{"num_hidden_layers": 9, "hidden_size": 384, "num_attention_heads": 3, "num_key_value_heads": 3, "head_dim": 128, "intermediate_size": 1344, "vocab_size": 4096, "hidden_act": "squared_relu", "norm": "rmsnorm", "norm_place": "pre", "norm_eps": 1e-06, "positions": "rope", "rope_theta": 10000.0, "rope_fraction": 1.0, "qk_norm": true, "attn_scale": 0.12, "bias": "none", "tie_word_embeddings": false, "parallel_block": false, "extras": ["capped logits"], "init": "uniform", "init_std_qkv": 0.0189, "init_std_o": 0.0189, "init_std_up": 0.0189, "init_std_down": 0.0, "optimizer": "muon", "learning_rate": 0.00185, "lr_mult_down": 0.7, "beta1": 0.95, "lr_head": 0.00624, "warmup_steps": 0, "schedule": "wsd", "decay_fraction": 0.474, "decay_shape": "linear", "final_lr_fraction": 0.1, "batch_tokens": 65536, "max_seq_len": 512, "doc_mask": true, "train_tokens": 550100000, "max_steps": 8394, "dataset": "wikipedia_en"}
Each number is 128 + 24 x the weight over its row's rms, rounded and kept within 0 to 255. Layers, rows and columns count from 0. The size above them is the row's rms in percent of the matrix's.

# layer 2 MLP up, 1344x384, rms 0.124, rows 757-825, columns 192-239
size [ 94 104 102 101 103  99 111  96 109 110 103 100  93 104 100 108  93  95  96  27 104  89  99 119 111 106 106  94 103 108  98  88 105  28 110  99 101 111 110 113  96 108  68 100 102  98 100 107 109 105 107  96  97  97  98 105 104 115 106  96 105 106  78  99 105  98 107  99 108]
[[127  85 117 184 117 101 124  96 105  97  77  94 155 100 121 112  94 133 178  86 152 114  85 114 135 117 155 163 139  95 151 141 108 125 112 123 149 123 108 114 137 112 153 147  99 130 115 108]
 [113 146 123 127  92 150 133 124 134 148 131 132 117 135 129 123 169 135  91 130 126 134 120 142 139 117 104 105 149 155 122 136  86 112 141  94 150 137 121 112 146 129 140 103  96 148 124 117]
 [148 122 161 133 172 133  89 155 140 156 121 174 103 110 138 112 148 122 113 134 155 111 136 124 164  95 130 148 116 152 132 163 104 122  83 150 127 139 134 109 137 109 138 124  99 124 125 147]
 [147  99 153 133 110 116 157 121 171 163 117 117 137  99 131 125 123 142  91 122 194 122 154 119 157 148 140 138 104 133 144 148 100 113 138 147 175 123 101 110  86 171 167 122 110 166 127 139]
 [ 98 136 147 148 121 110 110 133 168 176 126 129 118 107 138 120 137 121 130 134 107 128 106 177  97 156 128 118 134  86 123  94 135 110 112 131 120 136 137 135  95 167 156 129  86 153 162 127]
 [102 136 140 134  95 142 127 124 131 104 104 153 118 125 135 140 148 135 142 101 124 169 109 139 141 140 160 148 105 119 137 131 126 126 111 167 118 130 135 118 125 116 112  90 137 122 125 119]
 [114 119 153 157 109 150 170 136 117 112 123 140 149 121 142 129 184 136 151 105 145 137 103 111 130 106 143 125 121 144  83 127  95 111 134  68 142 108 119 154 151 144 125 146  92 139 202 155]
 [149 158 152 136 142 133 142 130 189 120 182 175 140 112 100 135 112 153 134 174 131  90 115  90 120 136 131 108  99 179 149 106  81 157 162 117 147 144 113 102 120 152 146 153 115 135 107 133]
 [114 123 118 144 136 118 146 176 107 137 135  93 123 141 146 172 115 154 186 118  99 169 102 135 128 119 142 121 161 145 157  54 123 135 145 113 137 123 163 100 116 111 135 120 133 132 137 128]
 [110  93 144 182  79 120 146 113 137 118 138 118 148 121 127 108 149 114 120 106 125 159 102 131 126 151 196 168 147 120 168 150 149 119 136 138 152 152 113 150 153 117 119 141 123 131 135 139]
 [158 137 152  92 141 137 157 122 134  87 113 156 145 123 124 107 149 150 108 140  97 134 136 116  93  86 107 151 114  90 118  73  97 135 125 112 122 132 114 103 118 162  99 124  81 133 156 106]
 [147 119 130 128 179  74 155 144 134 124  89 153 113 113 119 122 102 163 123 135 109 119 116  80 140 105 132 158  94 136 129 140  81 147 172 117 156 154 159 135 115 137 137 120 146 142 140 121]
 [124 119 147 110 114 143 141 129 139 129 107 156 105 152 145 118 123 147 146  97 121 138  90 131  95  71 130 166 104 154 147 138  91 202 161 108  85 138 148 142 128 127 114  93 113 121 142 144]
 [109 146 130 130 114  92 109 102 157 161 147 100 138 124 134 103 131 141 124 172 105 117 132 151 144 111 103 156 161 160  99 107 150 152 133 128 121 109 110 159  85 143 105 141 144 134 115 133]
 [ 98  98 135 116 173 116 136 133 148 141  99 105 173 138 139 126 129 155 160 133 146 128 109 118 200 135 110 145 132 118 156 117 140 177 134 140 123 110 126  98  65 130 106 138 109 138 115 122]
 [ 95 128 131 123 140 131 121 166 142 114 118 139 144 159 125 149 113 135 117 166 126  91 114 119 115 135 129 107 105 137 164 184 135 149 157 142 150  83 142 146 112 170 103 126 143 116 185 129]
 [133 127 125 122 112 143 130 112 127 127 124 120 153 128 159 126 146 134 147 124 137  93 116 117 108 128 120 107 140 101 135 129  92  88 133 165 115 106 179 122  99 116  84 170 126 128 121 146]
 [112  88  98 145 174 121 141 146 166 136 108 150 119 137 159 136 160 134 109 144 120  83  97 136  77 128 118 125 125 142 167 129 136 136 176 112 146 126 140 145 160 125 101 127 174 129 159 134]
 [123 134 185 130 135 116 115  76 130 104 126 147 109 141 117 101 112 126 109 135 104 141 151 143 137  55 157 131 113 173 132  73 136 146 109 136 124 141  92 132 135  86 129 119 165  94 144 141]
 [130  93 134 146 117 150 143 117 142 112 140 113 115 130 149 139 128 130  96 112 111 110 168 161 117 108 128 148  93 123 137 106 152 183 121 135 116 112 114 125 100  73  77 142 139  89 153 144]
 [147 115 173 142 107 127 139 117 150 124 142 130 133 136 159 120 105 157 141 141 116  89 180 107 135 106 143 133 106 112 137 163 104 132 118 167 156 105 158 141 126  95 110 106 151 124  95  93]
 [126 126 153 104 183  71 132  86 149 106 134 122 143 119 140 123  95 106 120 154 166 103 103 180 123  74 112 139 121  95  92 133 130 106 138 149 136 149 123 152 163 135 131 134  96 135 112 149]
 [112 163  93 152 130 131 140 119 144 142 116 143 132 146 159 162 170 107 124 135 115 109 156 127  96 131 147 165 130 124 150 101  94  62 139 167 149 127 128 141 115 111 171 145  83 146 112 133]
 [144 152  98 145 133 162 143  80 128 133 127  98 152 131 139 141 114  98  98 124 170 118  97 151 107 147 121 119 148  88 144 154  98 133 171 153 160 142 146 147 144 138 121 155 122 105 134 128]
 [165 160 155 150 106 106 125 166 120 145  88 126  98 152 115 166 142 115 149  94 126 101 138  81 153 117 170 154  89 171 142 145 115  96 151 123 123 120 159 135 154 116 141 110 115 133  92 120]
 [143 135  73 105 175 110 165 129 152 131  99 138 116 134 103 139 163 156 166 144 147 164  94 103 147 138 156 122 122 152 134 119 108 110  97 123 145 104 150 127 131  96 121 145 121 125 117 133]
 [125  85 116 155 110 126  97 137 125 132 164 139 147 115 122 131 130 137 124 114 138  89 133 133 146 109 133 107 100 144 112 142 136 149 134 119  87 135  89 167  98 127 133 143 159  74 158 168]
 [128 124 142 114 127  93 130 154 143 154 142 126 107 102 154  84 121 120 124 127 139 132 131 155 151 121 159  98 141 118 140 161 150 112 113 106 142 146 137 137 104 111 115 147 113 125 135  96]
 [151 164 105 114 139 134 133 149 188  85 152 132 137 125 118 108 135 137 141 167 155  87 152  98 120  96 177 141 109 137 124 146 145 151 122 182 116 108  98 128 153 155 140 107  82 139 141 127]
 [125 121 155 111 114 103 133 110 143 120 111 138 124 135 120  99 141 118 176  93 100 114 130 115 126 118 142  69 117 130 126 103 147 142 112 162 121 160 142 102 127 121 112 117 109 135 145 160]
 [134 101  90 128  82 132 106 129 147 168 152 131 150 142  90 126 142 137 127 132 111 133 177 133 139 168 148 119 130 126 129 183 122 139 154 112 129 134 102  92 117 189 102 140 128 120 142 145]
 [145 124 138 159 143 179 109 143  98 175 135 152 138 114 109 120 148 129  99 125 140 115 104 126 142  92 110 131 133  92 107 155 123 122 139 165 142 121 103 154 160  92 159 114 101 110 143 156]
 [140 131 139 142 111 148 150 105 163 129 131 123 112 162 117 116 145 129  97  91 128 162 179  82 150 109 116 149 140 115  98 114 127 159 147 150 114 120 151 135 152 133  88 107 128 105 151 120]
 [103 138 127 143 133  94 131 107 127 118 129  97 125 141  69 141 116 159 107 103 153 100 129 118  90 139 126 158 119 130 138 133  85 105 128 143 170  95 103 118 138  85 107 167 126 128 157 114]
 [129  77 132 111 125 132 160 102 149 101 139 116 119 107 112 106 147 131 115 102 130 115 126 106  95 149 138  97 113 163 124  93 113 117 134  90 114 139 140 148 141 154 180 116 150  98  70 135]
 [157 143 109 125 158 166 124  89 164 126 141  71 137 106 118  97 143 166 141 128 133  92 136 149  93 162 142 123 107 147 109 114  76 153 107 128 168 168 102 112  91 107  90 131 121 133 147 154]
 [139 102 154 135 130 117 114 133 129 157 123 120  93 129 125 106 111 134 147 106 122 132 146 136 135  67 111 146 110 136 115 173 128 158 123 157 147 105 143 104 173 154 164 102  92 142 122 150]
 [130  87 133 143 132 106 101 124 148  77 109 124 139  96 153 112 101 164  83 110 126 160 131  96 102 124 132 113 167 100 126 131 158 179 100 167 127  92  93 112 103  79 128 147 112 146 121 137]
 [116  78 135 115 151 142 116 138 101 143 109 138 130  86 160 102 100 151 139  94 127 164  89 152 138 120 121 151 111 111 129 145 104 139  88 104 113 160 130  95 146 100 126  79 162  87 137 142]
 [152 109 122 105 141 130 112 143 111 168 158 143 138 140 107 106 122 143 124  85 144 116  82 114  80  71 101  97 128 135 116 147 124 124 130 112 133 129 137 184  91 100 106 112 134 106 130 133]
 [120 123  77 106  65 135  83 129 186  58 117 113 146  84 147 104 123  97 142 139 126 140 153 114 130 160 163 101 157 113 142  77  95 136 123 102 121 146 157 124 137  98 101 118 106 121 148 101]
 [148 124 105 137 133 131 161 148 145 122  86  92 113 105 143 109 111 155 100 111 143 132 133 111 147 135 169 187 166 213  92 141 102 159 110 161 144  94  98 110 147  98 108 133  99 110 147 109]
 [132 153 135 113 158 130 163 123 155 144  93 147 175 107 160  42  95 117  91 148 145 124 102 150 120 108 176  86 108 137 169 131 152 115 138 131 136 169 121 130 134 128 183 103  99 103 124 128]
 [108 122 150  95 117 128 106 118 113 128 126 133 129  99 107  88 116 165 121 137 130 164 134 162 127 119 102 116 125 169 121 144 110 117  81 183 115 107 146 118 145 158 154 120 109 104 147 145]
 [145 113 105 105 112 114 108  97 141 138 147 121 104  82  95 159 170 139 147 115 102 152  96 114 155 118 144 120 168 106 159 106 161 120 113 149 135 126 107 140 117 144 112 122 156 146 154 115]
 [126 130 112 108 108 129 119 166 136 120 159 136 140  80 159 165 131 128 146 180 116 130 174  99 148 126 153 142 145 117 121  82 106 124 147 111 122  96 161 101 125 170 129 164 159 122 121 132]
 [205 111 157  75  99 114  80 117 120 146 104 173 121 179 118 130 171 115  70 119 168 105 153  87 150 118 131 115 127 144 139 108 126 143 151 137 118 119 119 146 144 138 167  91  92 116 102  88]
 [110 128  96 145 146 121 172 129 144 152 155  64 164  74 149 126 151 111 161 121 106 148 146 148 146 148 124 107 186 124 134 131 109 186 139 146 123 182  79 151 169 114  95 103 125 113 128 147]
 [119 156 113  90 119 125  91 106 142 164 143 136 150 131 133  86 112 112 135 147 138 130  66 134 104 136 121 120  63 115 140  97  76  86 158 163 108 110  94 112 146 114 137  70 142 121 119 127]
 [117 101 168 106 138 141 189 157 118 183 144 110 155 104  97 158 123 118 120 162 154 126  99 158 119 114 146 124 130 112 118  82 152 120 127  93 110 127 175 149 146  92 138 108 113 140  96 134]
 [108 154  89 146 133 109 166 128 149 111 116 132 138  93 101  90  82 105 141 114  80 108 113 151 151 128 180 126 108 145 131 137 103  84 142 131 134  92 165  95 123 151 142 116 161 116 112 147]
 [133 127 134 136 121 137 102 166 123 126 114 165 121 145 117 142  93  97 147 134  83 139 140 131 148 123 119 123 156 106 123 144  87  84 123 159 115 115 106 123 163 114 126  86 129  97 120 159]
 [151 113 117 146 155 138 129  86 158 134 132 129 127 147 128  91 118 101 115 112 123 164  88  86 136 139 138 142 164 138 141  85 156 158 128 156 110 108 126 145 122 138 117 152 103 107 139 116]
 [128 113  77 133 112  79 112 105 117 129 131  94 157  87 129 153 166 107 122 121 181 151 123 125 108 128 115 136 116 117 132 144 129 133 108 191 131 109 149 144 119 127 136 170 153  95  86 107]
 [104 152 143 173 114 129 153 120 146 127  96 146 122 132 167 122 104 119 142  99 150 147 133 169 110 135  98 103 118 135 111 100 119 127 122 168 144 104 101 128  99 112 101 103 124 112 153 107]
 [116 120 104 148 113 118 164 174 169 182 124 102 130 122  99 149 160 144 143 144 125 118 123 129 170 138 147 131 142 135 142 132 129 152 107 165 129 159  81 138 126  95 120  85 187 139 148 128]
 [131 124 126 122 151  95 145  96 119 157 141 112 157 141 120 162  90 131 130 137 117 111 163 129 138 174 117 144 135 102 113 139 108 152 120 148 126 130 182  76 103 169 118 145 103 143 129 163]
 [135 146 134  97 110  93 189 105 125 158 106 144 141 142 123  99 131 133 121 131 131 154 143  76 122 130 127 135 119 114 101 118 157 159 148 133 139  94 103 160 136  75 148 115 136 132 139 121]
 [125 120 118 116  83 126 113 141 153 105 116 115 131 152 125 107  92 147 117  88 111 103 150 127 138 125 133 121 147 141 162  97 110 126 112 170 105 144 148 169 124 100 128 131 159 102 149 101]
 [ 90 145 102 135 159 108 125 103 156 114 119 125 124 140 103 110 119  97 137 113  93 120  90 109 137 115  94 139 137 113 138 122  98 141  98 136 100 114 114 148  94 114 132 129 140 110 124 167]
 [137 136 115 182 138 146 165 148 157 132  97 124 153 122 125 102 138 124 143 113 151 147  86  95 127 131  56 146 142 182 172 149  92 165 116 158 109 163 147 156 109  57 142 134 150 122 176 131]
 [105 127 122 165 140 104  93 160 122 114 122 115 121 116  98  91 122 119 120 148  89 139 132 128 144 101 146 157 160  96 134 122 127 145 131 136 183 139 115 104  81 158 160 148  79 139 132 118]
 [140 158 129 150 145 129 140 170 146 120 168 125 129 117 125 140 157 136 157 162 134 141 126 119 146 146 125 111 136 124 122 124 172 126 145 143 145 121 125 117 124  86 109 107 162 124 124 112]
 [163 123 165  97 158 106 136  78 150 117 142 110 104 139 167 143 173 144 137  76 137 124 123 142 102 110 137 157 114 126 158 117 113 176 124 171  89 143 129  96 118 150 133  74  89 151 130 124]
 [120 142 128 149 135 107 134 114 101 141 127 121 143 135 132 123 157 142 118 116 107 130 105  81 120 107 117 149 144 152 163 100 116 106 164 146 113 153 170 128 149  99 160 146 138 101 152 154]
 [144 118 155 127 183 121  97 141  97 103 155 123 157 115 121 143 122 155 139 128 148  94  89 159 159  90 152  95 134  86 113 119 129 108 134 127 114 158 129 132  90 127 139 153 149 144 112  94]
 [131 102 101 135 150 170 133 149 170 102 157 108 144 155  89 112 154 106 129 122 141 142 132 147 169 109 175 133 140 160 120 120 113 132 121 120 146  89 109  79 112 115 126 174 140 111 137 163]
 [132 120 151 141 157 164 136 125 109 159 129 108 119 137 172  86 157 112 108 121  92 131 119 134 117 129 135 133 121 106 128 147 131 186 136 156 140 114 107  77 160  90 168  82 141 145 133 117]
 [147  73 114 166  95 124 119 102 160  85 172 119 147 104 108 193 140 142 121 112 121 141  96 141 114 129 127 157 165 169 123 114 153 135 115 101 128 156 110 137 101 139 140 131  82 127 124 126]]
# layer 2 MLP down (transposed), 1344x384, rms 0.0826, rows 757-825, columns 192-239
size [110 107 107 106 108  92 107  93 109  96 106  97 103 104  99 103 110  92 105  28  95 109  98 106 100 104  99  89 100 103  90 104 102  33 111 104 105 105  99 107  91 100  67  96  93  92  96 105 109 104 106  99  98  91  92 103 123 106 120 107 101 101  89 106 102 105 115  98  97]
[[106 127 123 153  99 121 111 120 113 125 110  94 135 121 102 126 115 119 167  74 144  76  97 142 134 123 125 164 121 115 146 130 114 129 131 121 142 142 130 138 131 117 129 149 127 133 123 108]
 [154 171 153  91 113 135 104 102 107 153 154 122 130 101 164 153 140  78  69 100 125 112  94 151 109 166 112 111 151 175  99 160 119 113 127 139 154 113 158  98 110 121 140 151 127 129 131 100]
 [132 169 141  97 150 170 114 149  97 126 125 140 136  60 145 147 138 134 133 181 154 113 132 156 152  84 117 147 111 140 155 161 144 151 130 141 100 118 130 125 113 140 122 136 102 115 131 130]
 [147 124 192  82 147 110 147 109 135 144 124 102 118 154 115 109 145 130 118 119 138 138 141 140 144 158 155 136 147 183 108 187 143 107 126  95 115 177 128 159  99 124 154 124 111 124 136 193]
 [ 99 145 167 149 119 124 135 109 145 142 158 110 128 131 143 125 154 106 135 141  41 156 127 147  77 169  95 107 147  76 149  93 137 156 128 122 145 141 143 109  93 160 131 139 112 135 171 134]
 [104 181 153 106 105 158 117 120 142 157 117 103 107 153 150 139 103 162 111 105 115 164 130 139 147 167 138 149  90 161 142 152 118 156  98 162 157 127 117 140 178 132 113 133 134 148 126 130]
 [147 130 136 130 117 144 104 155 106  80 146 162 181  93 121 139 194 120 128 116 172 163 138 152 140 146 158 117 158 157  89 166 116 128 136 122 163 138 144 146 143 112 150  83 151 117 173 106]
 [145 141 143  92 104 167 109 115 169 134 135 173 133 143 117 144 124 191 129 180 115  68 138 127 128 136  92  86 125 175 161  92 110 136 115 105 148 120  96 121 138 132 181 130 113 120 123 168]
 [ 98 146 125  85 131 118 113 152 147 126  94 156 133 178 128 135 147 138 106 153 130 135 103 156 132 162 114 181 136 123 132 106 181 162 124 149 169 108 147 122 138 111 195 125 130 105 119 154]
 [ 95 118 125 107 120 155 132 135 157 149 142 119 109 139 113 131 102 173 101 149 131 134  99 117 143 149 145 131 150 119 102 135 123  93 124 142 125 147 132 143 178 153 158 108 105 101 119 137]
 [149 153 127 122 170 150  75 145 129 104 110 110 139 123 127 128  99 132 101  97 123 115 143 125 136 132 106 124 120 112  94 131 112 120  84 105 120  96 163 132 145 144 135 130 114 150 137 136]
 [127  90 145 142 159 123 168 126 122 118 107 158 107 125 124 141  65 152 186 173 114 128 130  88 119 153 135 153  98 112 126 159 100 119 139 124 135 115 127 126 121 157 138 125 142 134 163  86]
 [139 154 147 108 130 130 154  87 105 139 112 146 126 147 130 151  98 142 153 111 124 114  99 121 101 145 137 185 112 149 127 123 110 184 140 119 134 155 167 110 168 131 130 110  96 111 126 136]
 [122  97 133  93 130 108 103  78 140 163 174  94 131 146 140 123 143 140 103 154 131 110  77 153  79 115 116 160 148 160  82 134 155 100 106 126 120 116 145 113 151 125 148 174 121 125 113 120]
 [ 96 105 127 110 127 140 155 127 154 176  75 108 149  77 142 151 149 134 138 153 123 163 132  95 148 120 122 124 152 118 138 116 132 176 122 106 151 125 139  91 116 141 130 108 103  78 141 115]
 [164 146 121 115 109 116 116 181 157  92 154 153 142 129 132 128  98 150 111 175 165 144 137 146 109 143 128 125  90 126 104 180 163 123 120 136 138 134 131 135 120 177 103 128 137  93 115 164]
 [164 120 125 100 106 143  94 104  90 102 100 127 125 125 146 158 119 104 144 184 117  88 138 143 150 160  88 129 153  92 137 159 111 145 136 165 104 129 180 105 144 111  85 147 134  93 105 148]
 [135 121 146 141 142 166 144 125 141 141 105 142 116 154 134 106 143 143  91 122 107  69  95 142  95 116 107 127 117  95 133 132 140 127 186  78 143 126 133 122 112 100 140 129 171 143 146 122]
 [132 165 169 149 160 119 122  96 123 132 111 135 120 127 120  98 118 117  85 158 129 166 132 113 129  93 129 119 130 137 128 136 152 137 111 127 125 111 100 106  89 170 139 129 144 114 108 142]
 [160 119 146 178  73 126 150 153 110 116 118 120 129 146 156  93  95 138 138 132 124 138 146 142 152 135 101 134 160 122 157 136 121 102 130 150 105 135  72 161 115 123 133 188  77 106 138 132]
 [152 113 137 129 103 121 126 120 142 127 165 127 119  91  98 138  94 106 155 119 114 130 132  92 117 115 147 150 155 139 150 182  79 150 111 132 150  90 118  91  92 165 160 133 128 128 131 167]
 [143 119 141 122 149 102 118  91 124 122 138 134 115 128 134 112 102 102 143 150 103 126 133 186 134 105 106 132 145 113 148  76 136 127 142 125 139 129 162 107 163 144 124 140 127 106 124 126]
 [129 156 108 126 128 133 105 104 116 172 151 107 149 161 110 128 182  99 175 154 133 166 135 101 107 132 157 144 135 125 154 131 134  83 126 160 160 168 150 127 117 123 137 124  75 158 133 103]
 [142 126 126  87 177 158 137 104  87 137 126 141 118 136 132 111 118 177 152  88 181 157 120 184 133 155 137 147 109 106 116 118 137 163 120 122  67 110 128 111 129 140 124 137  97 132 125 101]
 [132 164 108 145 165 153 113 103 100 131 139 146 115 155 148  93 175 139 134 102 131 116 119 165 138  96  89 179 126  96 173 166 102 181 135 131 108 108 126 107 167 114 112  93 128 127 142 115]
 [150 119 110 151 165 114 141 121 139 115 106 153 146 109  89 142 161 135 135 156 162 149  98 133 126 136 112  89 128 127 147 119 140 125 107 118 131 128 109 112 131  78 150 166 183 128 150 118]
 [107 116  85  71 126 116  74 137 118 121 161 152 159 153 150 118 117 143  91 167 138 123 109 114 112 128 162 140 148 132 160 123 143 133 106 123  98 117 141 165 115 142 101 133 168 144 174 146]
 [158 162 123 106 102 108 161 109 133 144 163 130  97  99 157  65 152 117 129  94 115 108 144 121 128 160 148 106 166  79 144 141 125 111 114 137 142 135 114 106 113  84 131 135 123 124 131 124]
 [168 131  83 134 116 133 140 125 173  75 149 127  94 126 120 113 150 123 106 139 125 115 177 106  83 158 149 134 109 129 134 149 119 148 129 129 132  84  76 132 141 154 135 105  76 108 116 161]
 [ 98 134 171 109 126 114 134 118 134 135  65 133 132 134 130 127 120 126 106 148  85 135 130  90 150 112 128  32 144 167 107  86 153 128 120 159 151 113 144 137 165 133  93 125  99 120 109 147]
 [143 136  93 135  62 147 112 123  99 158 145  87 133 159 159 107 135 126 127 166 124 113 122 124 152 168 154 128 145 118 133 158 111  98 137 106 157 118 124 135 118 106  77 153 153  92 128 102]
 [151 124 118  91 104 113 142 138 103 135 140  80 144 139 130 121 143 156 115 118  86 120 133 154 156  61  95 121 128 105  99 158 134 115 129 111 128 146 115 126 146 141 122 117 133 152 148 153]
 [122 116 129 118 130 144 156 109 122 107 142 122 148 110 151 133 128 132 162  92 120 165 167  95 101  95  89 133 107  99 174 142  93 144  88 134 135  90 118 121 135 138 131 118 110  68 127 133]
 [134 158 183 153 135 112 148 134 162 127 127 134 131 100 118 113 141 140 125 116 104 124 154 138 154 105  79 143 157 132 129  92 107 122 126 128 122 153 140  99 122 170 108 159 137 140 142 160]
 [124 111 139  78 104 138 104 135 124  99  90 108 121 159 168 141 155 134 100 130 128 146 133 127  97 180 150 115 105 173 106 101 134 150 147 127 150  94 172 145 182 129 140 161 127  81 116 166]
 [150 152 111 140 128 165 123 113 121 113  96  87 106 133 155 121 140 159 108 123 118 106 187 125 125 123 104 128 127 184  95 103 120 154 129 103 156 138 117 110 142 109  87 171 138 103 156 164]
 [158 113 173 103 132 113 122  93 106 155 126 116  96 138  98 124 119 124 129 121  84 116 145 127 107  93  97 133 157 162 142 152  73 136 133 118  93  81 128 127 187 189 123 144 116 128 119 125]
 [ 80 119 126 104 103 120 127 168 131  91 122 152 108  83 154 172 106 173 152 148 147 139 142 120 122 128 131 113 159 153  83 158 144 172 104 140 140 131 115 112 108 161 131 121 155  78 148 106]
 [126 144 135 151 122 145 115 119 136 166 104 123 116 121 149 107 100 115  96  81 110 200 135 137 162 126 107 180  98  89 131 151 100 119 112 112 115 115  97 128 154 150 103 106 154 110 150 129]
 [131 148 150 132 161 155 103 121 129 165 121 104 143 166 141 132  97 136 127 134 156 127 107 119 135 138 124 128 123 129 150 192 172 130  95 142 114 134 143 114 123  90 114 145 164 131 160 106]
 [117  60 115 152 101 153 103 126 145  51 114 139 146 122 121 107 107 115 120 117  97 130  98 100  86 165 119 149 128 138 139  92  89 118 127 109 104 132 146 133 111 125  83 155 183 115 159 102]
 [160  98 118 124 172 125 166  96 118 166  86  78 135 130 125 134  94 155 114 147 146 112 169 126 137 161 121 166 176 137 147 123  99 158  85 174 150 130 130 111  97 105  92 120 105 122 161  77]
 [154 123 130  76 145 122 164 120 137 100 118 184 112 158 161  91 115 116  99 161 124 106 135 131 135 100 105 123 113 115 186 180 130 134 156 145 172 150 122 134 125 135 159  99 102 103 151 141]
 [101 146 122 119 125 120  88 149  75 130 116 143 142 124 135 131 132 180  91 108 135 125 161 146  96 174  98 111 145 190 168 161 132 113  72 158 137 117 133 111 138 164 119  66  92 108 101 130]
 [127 116 120 173  99  78 149 133  81 161  99 147  64 135 110 130 148 130 113 103  92 121  76 123 164 124 131 125 133 111 129 157 131 120 146 150 121 164 145 126 148 123 104 119 143  65 194 122]
 [116  99  83 115 117  98 117 135 166 134 131 141 142  81 141 148 141 137 111 110 123 147 144  79 118 106 159 144 134 104 138 147  91 147 126 139 145  83 125 119 141 133 104 118 201 112 153 104]
 [165 123 157 129 136 121 137  96 117 133 147 179 124 138 113 153 164  85  84 117 192 100 169  95 123 140 110 127 130 152 142 125 135 150 148 136 121 149 145 126 107 135 151 148 120 112 120 130]
 [122  96  99 101 110 115 145 152 153 155 154 132 137  86 139 121  87 126 122 139 127 151 138 160 166 158 129 105 166 137 123 132 101 154  97 138 169 164 124 137 186 127  99 102 121 124 137 142]
 [117 156 110 108  90 139 100  88 110 175 150 132 144 147 123 111 118 154 110 119 106 113 105 147 102 110 121 131  86 137 121 115 126 133 161 152 104  76 127 112 140  95 171  99 148 140 112 116]
 [123 152 156  97 169 128 133 119  85 134 107  98 106 130 103 168 112 131 121  68 143 167 110 133 153 128 149 128 132 145 102  73 121 114 133 126 138  93 130  77 151 104 112 110 102  48 118  94]
 [156 129 105 110 144 171  91 107 160 109 142 136 101 139 108  98 135 153 128 144 157 122 130 139 120 111 131  88 167 109 144 132 158 113 115 105 162 124 104  87 162  82 101 125 145  78 106 139]
 [140 181 174  84 115 126 131 154  92 170 150 120 120 144  92 156 119 131 142 129  84 101  91 168 102  90 116 147 158  96 136 143 130  87 147 206 116 136 142  83 165 130 105  94 136 101  72 121]
 [115 148 141 123 131 137  98 122 114 124  97 104  76 157 167 135 121 149 134 130 115 103 134  92 161 162 116 149 183 121 154  88 177 145 121 140  96 117 123 130 124 123 109 136 136 104 124  77]
 [133 121 151 117  86 130 119 142 103 146 114  82 135 122  97 172 152 133 102  80  85 101 133 170 136 162  98 195 166 110 152 141 140 107  61 124 150 110  99 172 119 109 135 155 122  99 111 104]
 [149 136 147 182  93 122 131 140 124  97  75 115 145 119 155 102 104 129 143 165 125 109 143 144  96 168 102 105 160 113 165 107 128 136 162 126 119 103 127 121 103 130 143 166 161 121 118 133]
 [122 150 119 129 150 133 127 160 144 124 120 135 136 116 105 136 137 145 138 148 110 111 122 141 147 125 112  86 120 162 121  96 136 131 145 182 118 159 110 145 181 122 138 107 133 133 131  86]
 [115 123 112 106 140 118 149 111 105 134 152 111 119  93 131 172  91 143 127 152 146 139 155 122 131 151 118 126 131 116 130 126  97 152  90 165 156 110 134  99 134 124  64 158 139 140 143 158]
 [178 136 107 108 170 123 158  92  71  93 162 121 124 134 103 115 114 131 105 146 115 124 158 111 106 157 126 123 138  90  67  89 118 123 161 126 151 142 129 145 118 136 110  92 181 120 102 123]
 [127 110 169 116 105 126 113 121  86 122 119 128 152 115 120 135 147 141 132 114 132  91 125 144 151 148 132 148 139 137 123 105 104  86 129 146 121 128 159 114 116 152 162 118 140 138 112 122]
 [161 182 125 154 108 151 112 113 132 160 147  88 144 162 133 124 130 125 116 150 132 119 131 150 134 163  94 122 106 114 165 125 114 120 132 103 169 117 126 139 146 128 129 119 131  59 116 150]
 [142 133 123 159 132 134 141 157 110 140 138 142 144 168 148 121 116 109 136 114  95 145  74 112 134 133  55 146 135 133 139 123 118 167 116 149 134 170 184 115  66 122 122 132  96 140 129 158]
 [105 112 122 131 154 101 111 167 157 133 131  93 108  93 130 125  95 144 105 141 110 116 140 117 130 135 114 136  79 105 116 103 114 139 131 176 176 159 128 109  76 141 141 134 104 132 131 130]
 [140 164 142 149 159 163 136 151 176 134 162 174  91 122 166  84 162 140 121 145  79  85 117  98 107 189 107  96 130  96 154 135 152 140 112 130 179 113 103 181 126  80 150 180 116 107 119 139]
 [140 102 174 118 185 112 152 175 146 151 108 141  98 142 128 122 143 122 136  84 135  77 123 117 119 132 103 171 101 114 100 132 161 167 146 146 103 141  78  80  86 141 139 156  86 101 151  97]
 [132 130 109 161 111 155 137  93  43 115 151 134 118 146 152 124 121 151 169 122 117 112 110 131 134 130 139 163 129 155 138 131 137 153 159 188 103 136 157 155 107 112 168 131 148 105 128 133]
 [143 114 153  94 122 143 102 106 116 107 127 135 101 108 118 137 123 102 115 150 129 115 136 176 160  95 127  92 129 141 108 120  85  80 106  77 146 138 147 168 111 120 128 110 127 145 172  68]
 [137 142  66 116 160 112 148 109 116 134 105  91 164 130 173 147 161 105 109 110 151 128 146 131 167 126 148 107 128 152 113 127  93 116 107 100 140 134 126 126 175 137 119 157 170  70 116 132]
 [135 158 112 128 142 162  77 116 115 122 141 149 134 152 159  98 129  96  99 123  89 132  98 101 146 141 126  99 119 134  95 141 143 172 142 175 115 153 162  78 170 113 123 112 150 142 127 109]
 [125 108 150 146 131 126 131  54 111 109 129 131 161 139 163 140 132  95 136 157 146 169  99 140 101 144 117 122 158 105 158 119 185 154 116 106 156 130 129 125 130 161  90 114 111 112 128 153]]